config = dict(
    num_hidden_layers=12,
    num_key_value_heads=4,
    hidden_act='swiglu',
    norm='rmsnorm',
    init_std_o=0.0,
    init_std_up=0.0419,
    optimizer='adam_variant',
    beta1=0.9,
    lr_head=0.00962,
    schedule='wsd',
    decay_fraction=0.661,
    batch_tokens=32768,
    max_seq_len=768,
    max_steps=10123,
)
Each number is 500 + 40 x the weight over its row's rms, rounded and kept within 0 to 999. Layers, rows and columns count from 0. Numbers have three digits each. The size before them is the row's rms in percent of the matrix's.

# layer 3 MLP gate, 576x224, rms 0.0444, rows 428-465, columns 168-223
103:518506493429466493502492454473515508566523535488492510462528452513579477484489539515514491429480511541479479447517521489508534509512438495457485478527590493465401394449
100:439455460526452526448497515408489464534497599484475496513486479504500487498498521511472446436517585518557504561413493445515559526495469471469455524450495426496498548456
101:537521483490468493496464559490467525506502515512518491480505482572434502455525476447526446514540471499472490532523499503582554535526500362507477480511519551507504506461
100:529480502485449523484444457497559471544500527484542517496495482496524501512457567529503453552459529484467532562550543553510510436515516535526486483511517533547462561526
100:435520484425419457537532548483513509563435490614511516484526449522502480505579471477522525520501467496433466504502464518559483463563549482457583491514506559520462453513
097:505514489445518530503517508505508483512438429500484503466452467489482467510425531548516520441531432470511526451529603541521614464467471589425534520496543427585494516490
108:448498480523475549495396568505416494529534485520448540460475457510524496538492502479454509497535494494442447478538534525543481500490485550454489505519475546494612598472
102:551504458473482556460536537488470547486539518464501417473469435539483482538425505462475509513464558485479567440508486544470507571468497482486574512519548529536558512519
102:525504502582521455468536532503534530515459512538515465481514496501544478467525501477495531470515543466511480482405590477529485513494471469560562543453431437524566491527
097:510549477539470507512496500435485563446508472542506460538544494465472532468453518419472487530492469536475480609570561528501519482505501565532491523478534561518554475550
091:510498471502554504499563531465479593492461514497479506601449462552555512463494474499571507456486537493507508528528514420537457457509534469447510517583506477510484525451
095:508499509499509510488462487449513476612505529533475496516539551465510484519463448600438471490505506526438449459591503485530574426550508506437473564438539484472540429441
097:514527451521502512447482505463497496425486441474524470491501500568444485482505459504481520480500559525479505514515490485511546484514499605454558496479551476430442483491
102:446472511520490495553514479449455507492566468489507503482502431481477524555503510480493470546529457534490523491453478468505547497507486458513551498512546531485504477519
101:547560495630564509542537454478433468552565553446526533550468540511503567470446522538486497569453500491526541536468545485493504437515539438521536541443526461540472492427
098:509571471564530505480469528525459475546540476471537513555467483467405462527411429460499542454557556481488506518451591494504550523572479558523512541488532523510542578469
098:512554488564494502477528512467433456457448552496488470492512503531495562488381506481528487491552452505543442452523486471520504520450504417499549368501433558559493542524
094:473487571501498558467502488443530529462507497555488545519466433567503450520473551565448543523534510490457555468557449540502540498503494479488544485449476485543525504524
112:509545499450467507515482535486458517511478486485563517552507508531498487495422588455557532481534509508505498527508511508505498484526470548492518497511579492557498456471
098:534459540556519512510513460517448505499463477549522515463436435502534477537524532448536520454433551474547481459481568478513519498522435479534495545508542519586527547525
091:508519460569402461445506547522517524558415506473434482455498507509522509523602463484545513511482588533427465509586436555501536478437493461502517476516537521524512463456
093:469496485536494492500460445384458511476518523520538502508509480476528537590523520472475491557529515424517508493664475497465486474550487493512529544499570482469484520434
099:489517514521427491440573498463500449486488496438501399532463474540565507499494452490562509498434470498514516478461515504499492478472502426465493531496500471552564401443
101:477462483490514510444515554508476516521491459460466562526473518515488453506516483490591454369474402516538535475481493482500522493500465536522540526445517473530497521402
103:527484498586428542533474502454492470564463537448469451494491496482514461472539466496475510567565519447448435485529507525495599568440533456487498444482547478574577510457
110:493488512599586502424494458522457531512492546516531526419490501451495550494522510494536520488497454562530550495513542404509470443468436486500540549470518506521524534509
100:496476464495496495526460553502507479451496566474463487431512550474617492536462502513526511487454549471536588481490557454472467405491472484541557524458528502482455536520
113:543475545490468528457453508473542511474584552439509433602498537505507433537544507518501531551491559549544492539498518503504432452579470613516499519499539560585538522432
098:474514443436472537533447521467557456528431479490492515501504508554496445473485475488590452391489509547537544480529466453494544495474449458521481554471540489523520455484
097:496524468509494520464482508542472528544507425481471503490473450503505444444493529521471500451444519477516450550496497520483543391558506547484501547413495476477490482502
095:465525507449545516487571515495553607547536567426575407406506465532524549476455402550473483477487497508468389430445501498515479480467488458488483476457528533550484519469
104:456529540465494520441487570410437559505493546530530450505481496525517443553514446478507453569531488520529479533495583559501553533483480504501487460465555445505533530456
099:550509548503515518507482463488531549442489473519419601453445432502531494471473490412520483500515509491507428458487505556525563520435505402477485475480544463495477570502
099:431524528456489550541488465536520480551510516490483440479496446452396434491454527442580534494495532526484471473491484472472497490482529498477544497501469443492495475494
096:475537475447414488518539522480516579499533486502567470569484462531485412478492428507454475579466472438448511537425471509472565469508429517512498477489462524561519429485
097:591478470511452524514432552513437447510477483498531554477463501445504502523480468547485536471465559506434494500494538476524511463515550465532536533469541537446506514440
098:551509515526470528488429471555457521457408520525439531533460496576591496570498476526499503530501533482490466460560561484516510502544506496548499453455498501543474518517
096:541471495568503528454517492463518474511520555480488469516472591505522569517527499531483439471495548540524427458509538530505496483548539513468462496440473506549509552504
# layer 3 MLP up, 576x224, rms 0.0407, rows 428-465, columns 168-223
106:523490558517382445499446499519556554457526511448593546499520580440544541495506538474546542443477449543537446492505490499454475481444460484457535520495535528527465501527
096:495508545519428471458492479455484556499455527498517529478473481460499489442485450537464526449489461491546542441520484450445435510476524570505525496549481490552559580483
100:486541489543591521427545527578432542505419485558545440465548474437520469504480514473446487520466501489469467493577519474497596477496457445437520554435490464526442498472
100:495436520498506551505466476547458556534534493512573573451520538511566495472451490491549416447512501510580535561583484587481527543456507436450455521479463548416528521603
099:421539529542507561517503494523525536515506515529439496479519560635436476501453549496490565527531513473461605477507501476517558528478574460514525517467486479523501580544
094:527480453473441493537476442504442582478485474485476553569508501529482480504546542513471516549494457526482584516501405520466484524486482545546529499493534387525439441466
107:511486502577472512424474507525486478551492476446587451499523529541500517489525518591471545503597543479520514602538475454488490518578542515560498519469475531543456503463
097:531503489449484472475466484533500551469493508592501510510560477498452543480491484485526568494487507487519539481511484483538445500463461508553514413524456479479484518455
100:455450520536439408511545504478489431542452487478489536557502508522528470537473526515527468504583425510483497502496484497507440543476531533537479504532465550506575495509
100:421510463527551557452507469412482521452486418523586492551493467519571404478453521494493466459495447471500484527493440503451486510517452527553440535449487515538539494544
092:518440473530600536509438372492467523444568526546503530559510533473448517559464482499454541456513472562536538543521402540527521487513468583515487476503501475529513465520
098:476498473500485512447506518568475513535547454498519465522469449500513479551564567534475472519471445466413496563590428495509530508516415515430477453577549488541453435448
098:501515556442509540470576582569521530438540476401477504485473432556549410538492516516477553440451476501554454508408449516537494544561496515562535511514496528527475532492
100:483495438475554469426522453453518454472461557549578528504477504465529494460477533496504515522588477501584579480556486530582488473484521467520503504496451472514507485536
097:461551467531483529477415535604520533529520498525459462489525527522506428423541480478576448441580563508456464537454504434485500589485480586543502470522533555531478509582
100:585488474559543457536525544463526523447461505556479541465518516533453500493496454463548514573497618531558528488520489438491557522508496467498506522536478492444469470459
098:530495434464490582486570538445434530529500506459527425572465460520471510532457526470481548447532490495518535506487535499556458518561461565549480540521502513548527594577
095:490549513524422513547461442528592485505449534591505461456529523525545538509451549548518434490476473522506572500518548465513525457459448536499499520547463513522494462505
104:495461577527586494564467379475543503598487532495556470419464429468532539544516524508557460513515495467454550509531431415447581524532505506494511534521529467500534450540
099:518477526541496529421534471471479483492518516503496481470504464507470460490490439561585434456492507481481548484484516511477498431539500445419535585541493532476450494495
089:491466471493526480446536441443590449508508502598462445475538500602497461563536485486472459413454480501485457474437433483516522495511511434466510434478481515519500470469
095:524536492532502589514496527486565443507504531474503487527483537508478456485530423417607491460497501556514533482524475499545439598486412483473481546515460498504587549541
103:496517494584498525507501444465547432446540476519477567478480503533473522474553510488543485488494428531494508550571575512414494456510551473445612487575546599571558558440
100:490520520450501448484482443421551516556519517471441545516557539423506560556467513462516545548478509516512460481474485494472464502550465532539482494531476474497440476444
107:463470576537468507457480404508491498488549500510530525526508541529593588487483492547489511540412478544513522454565416520448504526460519501499490488424509542525503481530
104:484588491541520542495517507521483457502490514551458557484433537470600448519448448496406470537537443486536506500518507531484557523543517463500530484547499569565497565482
101:483545487524454457501423476479467430420546422476511496478499486441529544517572461504543451488476473552474519477491513514467572532561477549516515475476514516570524551507
110:500473501546531445488510474513537543519494459593467523511531470565597454518525479522486587440485425474490520487576457602520573568459540541425493485533486402478490451504
102:481497428565516521435493577543533575531514457547470504522498476515591528483548494460491527555418551425461545489533497536609498498489474418499504490586561491521484436517
101:391513462486502466466491486520419458467442481521545480536471535481528488501553492405447484526475475496442465455494599532477527538457483499565474483497505527381463513455
098:518483597495439504419499475473481527516581538581528528492507477476551500419469493531513449465446516552467493454464538478520454382553487576484500533530535529573477461468
100:465503490436512436489543490560497497572495498523431452474484417479455594424491482492488563479533546539431539471509495419522480445579456532553479553485525479553488544499
100:448498499539569412497561459476426436503503540469531526392491482490477545473550497582468455496528427490510474456557480464499539476554551546519612501474528473530548512557
100:460568453466439491512531490434479491507526511558472544502482509532487566503568473501542530530546481466488493568462523509507529483528506499503470524593532472561448455509
097:437485474494503468493530454515516466444505464511464550586539435497516560490515435432514452512476514525415446522482538574466517510514513492447544528506550531462499455481
093:556459479559493420512497513501484521519492451522490505481490524479496513484511453520525392430483537517548530445523471543483538374470512424535493508503440510426454601511
099:448584498489477505512519487475450546546532550492471463498413424509490505540427472512487497426507525490468517465480455487462446478398453459524566444498511499469543483468
097:522487532483491509470528489545511491522487486524496504542561519580522441552468538559471510462536490507461487462493510539489493448482503502529499470449502476558544521583
# layer 3 MLP down (transposed), 576x224, rms 0.0406, rows 428-465, columns 168-223
105:482471482516558535580559523484526554561506482491474530460556496491561456471510448585394508494527534484521528550491460416511459553435420554490480575472525521499498453438
100:506532605535505441496454484477497522547499549500445521497521433550481471500535432479476494572481514524475535493476512500440463503508549453450530513512476501517512442551
102:526522519465477511540453444503535486546495508507582502503533555508507504560542475553478551575517584507448531522485611451454491492533481498569518519585435577558493574539
098:505478475522510477510509428515536465532534489496446508517531507541536465476418457488526488532498426536537522480496518552474504441505498506464582431520478506448539555459
098:555450556537465544474538507591502495489469474543399516507485463509495564479496475533494548515467532453534488471446553410551464477479549524490495456528527490523451482510
094:524489498518480513463472467559422455549493523431429510499511508491527499557451481496461488519517503530514508510561575536441509512535539563476498490507564494507496576528
105:475519408446455505498433458445473496387491507501460520416420423513483453536476451473459461553482543452569488570464506409477567461543519451470502524519507557552564457475
099:521485536517523459422518500552499487502482457521541492444598466516486551508505537498459506486554468508465498500474493455571475487492478477499508481493408469437543505476
099:504486485411523491463489486563463536538533561485415513534497491454535486460500523550459441488462480515484504418551455488569518478558537503515504539434488533513513526495
102:510507448478535556457579546489535540541453501572561487449477486489446444478468597447485504531521569536485456586531549487469486465471523481543459521547529535462551457522
094:445483487557481412492544460523450467493457507436477507532524513487548542495499573479513453546472534512509492472501444474424494456449499463432461524465468514496506435520
099:448516386487470455466517442542528486550509568605502483563472536501446471520498427512484549456496484506574569549447535530509492485541438509530567554507581500464474456464
098:443468470479533506431474399462532430541441485557531463492510535517558447394547506474508500493473453457564502550546536531583446512445495529515510534518483459529549474459
100:511540567504522536521457557500441501484452509570462523450481483525449537474422520485443533445433461507516511532520490442502469554452487500504437547491539481477519472535
099:508532482464523517386486483468519486466536600402468519478545483482462433514489535522569598564579492531537490473529488467525545507514496561515499500507571486481540447526
099:482436473472491452495529553539513501528479519472437458506555476517524469535560534553467498529485450524500530485474395510485486453494479545452551427465508550516481507497
099:466565435508501486479546513450540498502448528418504555542505517564478573545515452470502516520493518500462505484467444444573543436549503478464498483407471514408500522535
095:477552497547499583512457551413485482499484553571509497505472516521482510438552496491512424536465532486503480515513551494522527478498527520499513538564476544478469479503
102:510496617471425512532508474487514469472510467539537483510474494461475506467493479463555517574430490437548425492513476513512447438486491471505521469512475622582469599538
100:548438532477511492588492525473500564528465483508489589460511394501473548452474523461483520528520518459528488462531498502510558522549475497544453462519564516506478464481
089:532460492429506472460532458507532518455520498557524518440461481523492540520459415544549433567479499518489543464510510531532503585488434565513554529497439541574508459498
095:569518487577492508471547442533559490571515478490540435424410504495472464460516497547525555518426499526538557436541523506442494545427458566459541522478550499533545543415
101:498469487453457527503562487427471478498544474475524441518435460476497563473486484525465491437497488481426465424491514459436481472456547588539451515566465468546457564481
102:504506422460573475532517544467490465502475491469507527529400486516513523529484450551459531536492533429513457472539499487637472445511517473489477443548445474536455493480
103:443529540499500500505515466528425436516487526496517473486560471487479582507455520431489569544444520515500467474458493459483498513407561509500533477521538486560453481506
103:505422568502511511528503537556527520464465478534457511466453576511521452535496502576433440505481526495504523477588504443526488501476460508510569538498559537504502453527
098:422459484568502518479434495440479475451438476546533496520591476521516482530456474457484452478539453504468509483538456528484521484463523546454530487539436505519414502557
113:528534606519491503494496456563466552455504508500461533499378517428473516531537500554467494449476475502494513503442466512516548511437564443514492492457544518542507510509
099:496564494460466402520508560482432511481473546548474450477484471458522548463469539506493524475533523526450479478469513420559493484468491498497474538460451475479481486568
100:415519460484509438423498503528431554466513487464496463491450435471512450496513513526503488498450524546526471553524568480491544442500519550536473492496513519481481542494
098:519562512478489496470507563546511483515518464431539499515462478514570467481506466486491516568552533488505442504558537500555487403511419482521395527547481523492469490489
099:487537566481542440512448527490492511554514587498530543537483515513429480444517425507494547538496491558479495487529491385492522448532495497530569584520447454571483484560
098:436470523520465519530466446546514465512547510461581523515454461572578475518481478490528549518526543471512469423572593592500568510486525482474546470490535532506425510517
100:536449468522542449546484535474512527530522520464485507473431512570417476520499458634430514501497428533487539491492471539474520447534566460504547570489502471489524563430
099:476454601481542498399430438423512549460488466585473509507497475539529494478526576534502463417471495465459528463511496522477549546536447565539527508411489511520523483495
095:466419491488484472486486429506454557460566474493459540581443440523573479462433523546544523526494481499467503553492500516464508479524490528535495486479464514537503508495
096:493498468611506447523546540520551503491534505533477508512430526491496562520557506459528445579537504503459509501571537554465487549484470476462497486485522545454443522446
100:553553452458487484483479473518481514528520492456507523440532489500470517486551468532528530472471519551519511501468530582589546478443541476536505541483535458532471544473